Each number is 50 + 12 x the weight over its row's rms, rounded and kept within 0 to 99. Layers, rows and columns count from 0. The size before them is the row's rms in percent of the matrix's.

# layer 2 attention output (transposed), 384x192, rms 0.162, rows 307-310,339-341,370-373, columns 96-191
079:60 55 52 32 40 56 46 38 43 60 49 51 40 37 41 47 62 36 44 56 31 25 57 41 56 46 41 48 67 48 78 55 36 57 41 56 52 58 46 62 12 49 61 48 29 73 35 50 43 17 58 61 33 58 37 37 38 48 44 48 52 51 65 52 42 43 62 48 52 47 32 39 50 57 64 44 31 48 31 36 58 47 48 43 58 48 61 38 38 43 36 39 72 49 62 66
084:49 29 70 48 50 51 43 54 51 51 43 61 52 52 22 53 54 62 61 56 50 63 48 37 49 39 45 49 56 37 37 54 33 36 69 68 43 44 82 55 69 53 73 58 46 61 46 55 47 47 42 64 51 50 55 52 66 51 64 42 48 51 19 53 48 55 25 57 53 48 37 41 34 61 40 29 46 46 70 41 51 49 45 43 48 47 21 40 33 57 51 57 40 58 33 61
089:64 53 32 43 47 72 45 68 66 54 40 55 57 46 47 44 52 33 47 51 43 35 43 55 72 32 51 63 46 62 50 82 39 60 58 29 50 42 37 58 47 60 57 38 39 37 52 55 54 45 43 60 63 41 67 60 51 35 43 49 50 53 32 38 26 54 45 52 43 46 51 55 46 55 28 50 56 33 29 49 60 47 80 62 45 65 47 41 51 59 76 59 37 45 59 63
094:42 38 72 33 62 46 38 73 66 67 45 77 47 58 39 49 79 66 57 38 74 37 55 40 48 46 43 51 39 38 52 57 31 51 64 35 30 52 43 32 41 52 59 72 42 42 63 56 45 40 41 55 49 45 52 25 36 41 46 57 53 45 56 38 53 51 50 51 54 53 42 62 46 68 32 36 51 38 42 61 45 57 41 59 28 45 58 50 64 49 67 54 47 58 41 41
110:51 50 59 38 62 32 40 63 55 21 62 38 35 44 45 65 49 48 57 40 48 60 28 42 53 65 40 62 26 40 26 50 42 64 74 58 28 77 64 65 41 57 55 55 63 45 69 58 54 64 27 40 49 60 47 38 50 52 52 54 31 41 36 42 42 51 35 54 44 51 45 48 50 44 44 41 46 56 56 70 51 52 46 52 41 65 45 44 64 53 41 56 51 54 28 46
120:69 61 64 49 59 28 24 48 62 44 60 40 59 52 28 28 44 43 64 41 28 36 45 13 48 47 50 48 37 76 28 44 56 49 52 32 36 57 42 59 54 67 53 56 80 57 48 31 51 63 36 46 42 71 61 44 61 39 48 58 41 27 36 49 58 50 44 46 34 48 55 58 68 24 67 58 38 55 58 49 56 46 48 17 45 53 58 49 55 62 34 50 41 49 47 46
107:36 53 72 66 55 53 49 56 39 34 70 43 33 68 69 36 55 55 41 54 56 70 64 55 39 57 70 34 73 37 47 33 50 52 62 78 57 52 57 25 60 48 56 70 55 46 30 42 62 65 59 36 40 60 45 44 65 45 56 59 58 33 64 58 58 45 49 48 59 64 51 46 56 46 41 52 43 54 51 49 34 53 40 56 48 37 50 72 61 19 53 59 57 37 54 73
084:62 52 39 52 29 54 59 68 54 71 68 56 34 38 55 63 62 48 21 53 58 69 49 69 49 51 45 62 34 49 44 64 57 45 61 64 43 45 47 61 44 65 48 53 35 63 48 63 50 43 39 59 46 25 46 74 51 60 60 75 36 52 49 57 64 65 55 65 59 52 55 49 46 62 46 54 54 71 36 67 67 28 55 36 55 67 61 27 38 65 46 37 36 43 54 49
097:49 65 40 61 51 45 45 59 45 74 59 48 45 51 26 56 25 63 67 34 31 84 56 60 47 58 50 54 54 49 32 48 41 65 41 59 59 33 56 47 67 41 34 65 60 41 45 62 54 39 73 66 60 62 57 47 66 34 58 61 40 54 30 43 50 59 44 65 53 33 38 38 56 55 32 67 54 54 52 32 42 52 70 62 28 58 26 41 26 40 65 65 57 34 40 40
097:57 53 26 54 59 58 40 42 23 63 57 55 43 35 61 70 29 62 33 46 57 59 62 59 46 56 36 62 45 49 55 50 47 77 20 57 47 48 42 39 42 61 29 75 43 28 36 61 48 55 57 37 40 40 58 56 37 49 23 56 35 54 56 55 51 65 60 42 44 41 27 54 41 84 51 47 45 61 42 35 61 57 36 58 50 55 53 55 65 52 61 60 57 30 65 42
094:53 39 28 63 64 37 57 47 29 59 41 59 68 33 49 32 36 48 48 57 35 73 38 52 38 59 43 61 56 37 60 27 49 40 29 52 56 61 51 27 58 34 53 70 37 37 40 66 33 32 41 47 51 70 45 58 55 65 65 58 27 42 66 49 73 43 54 44 37 47 42 48 51 52 53 57 44 46 36 46 48 57 44 55 55 49 49 52 50 47 34 56 31 35 43 44
# layer 2 attention value, 128x192, rms 0.171, rows 115-118, columns 96-191
103:42 34 63 38 49 63 63 70 50 54 44 44 61 32 34 48 66 37 49 50 47 55 58 36 52 43 42 57 35 39 58 52 58 38 58 68 50 34 39 38 66 42 46 41 36 60 47 64 63 61 65 50 61 36 75 54 37 64 42 56 56 53 44 47 68 43 47 25 24 56 73 63 55 56 62 66 60 62 54 59 23 59 43 47 56 47 40 44 78 65 69 20 56 48 68 54
122:73 57 41 31 42 42 68 46 35 62 45 55 52 51 43 52 60 53 36 52 56 61 54 43 38 69 55 40 67 47 58 27 61 30 47 45 51 57 48 37 45 52 25 30 52 53 49 38 46 61 43 43 57 45 51 52 43 58 81 29 63 39 78 32 69 48 55 59 38 57 73 59 58 39 58 71 36 56 47 58 41 56 40 52 40 32 44 58 67 41 59 38 73 37 50 44
103:43 54 50 64 26 50 51 48 73 36 61 40 55 59 48 30 42 76 42 60 55 61 50 39 59 49 50 39 54 52 59 30 80 31 39 43 57 41 51 44 61 57 41 44 52 47 76 82 31 52 57 54 66 56 41 45 50 44 72 49 63 53 57 46 53 47 53 63 68 37 46 32 53 54 53 57 30 51 64 55 53 43 48 45 54 39 52 67 47 57 27 58 51 37 60 60
106:48 71 29 48 44 44 65 47 38 39 41 38 45 43 60 42 64 45 60 56 35 46 54 47 48 62 72 34 50 40 53 63 66 29 26 60 44 61 63 52 51 50 57 53 51 52 44 47 62 70 54 53 50 64 51 60 68 60 58 53 37 61 64 53 49 64 65 54 50 59 69 34 51 62 52 55 33 67 53 45 71 37 52 61 43 49 46 59 63 34 25 44 57 42 43 63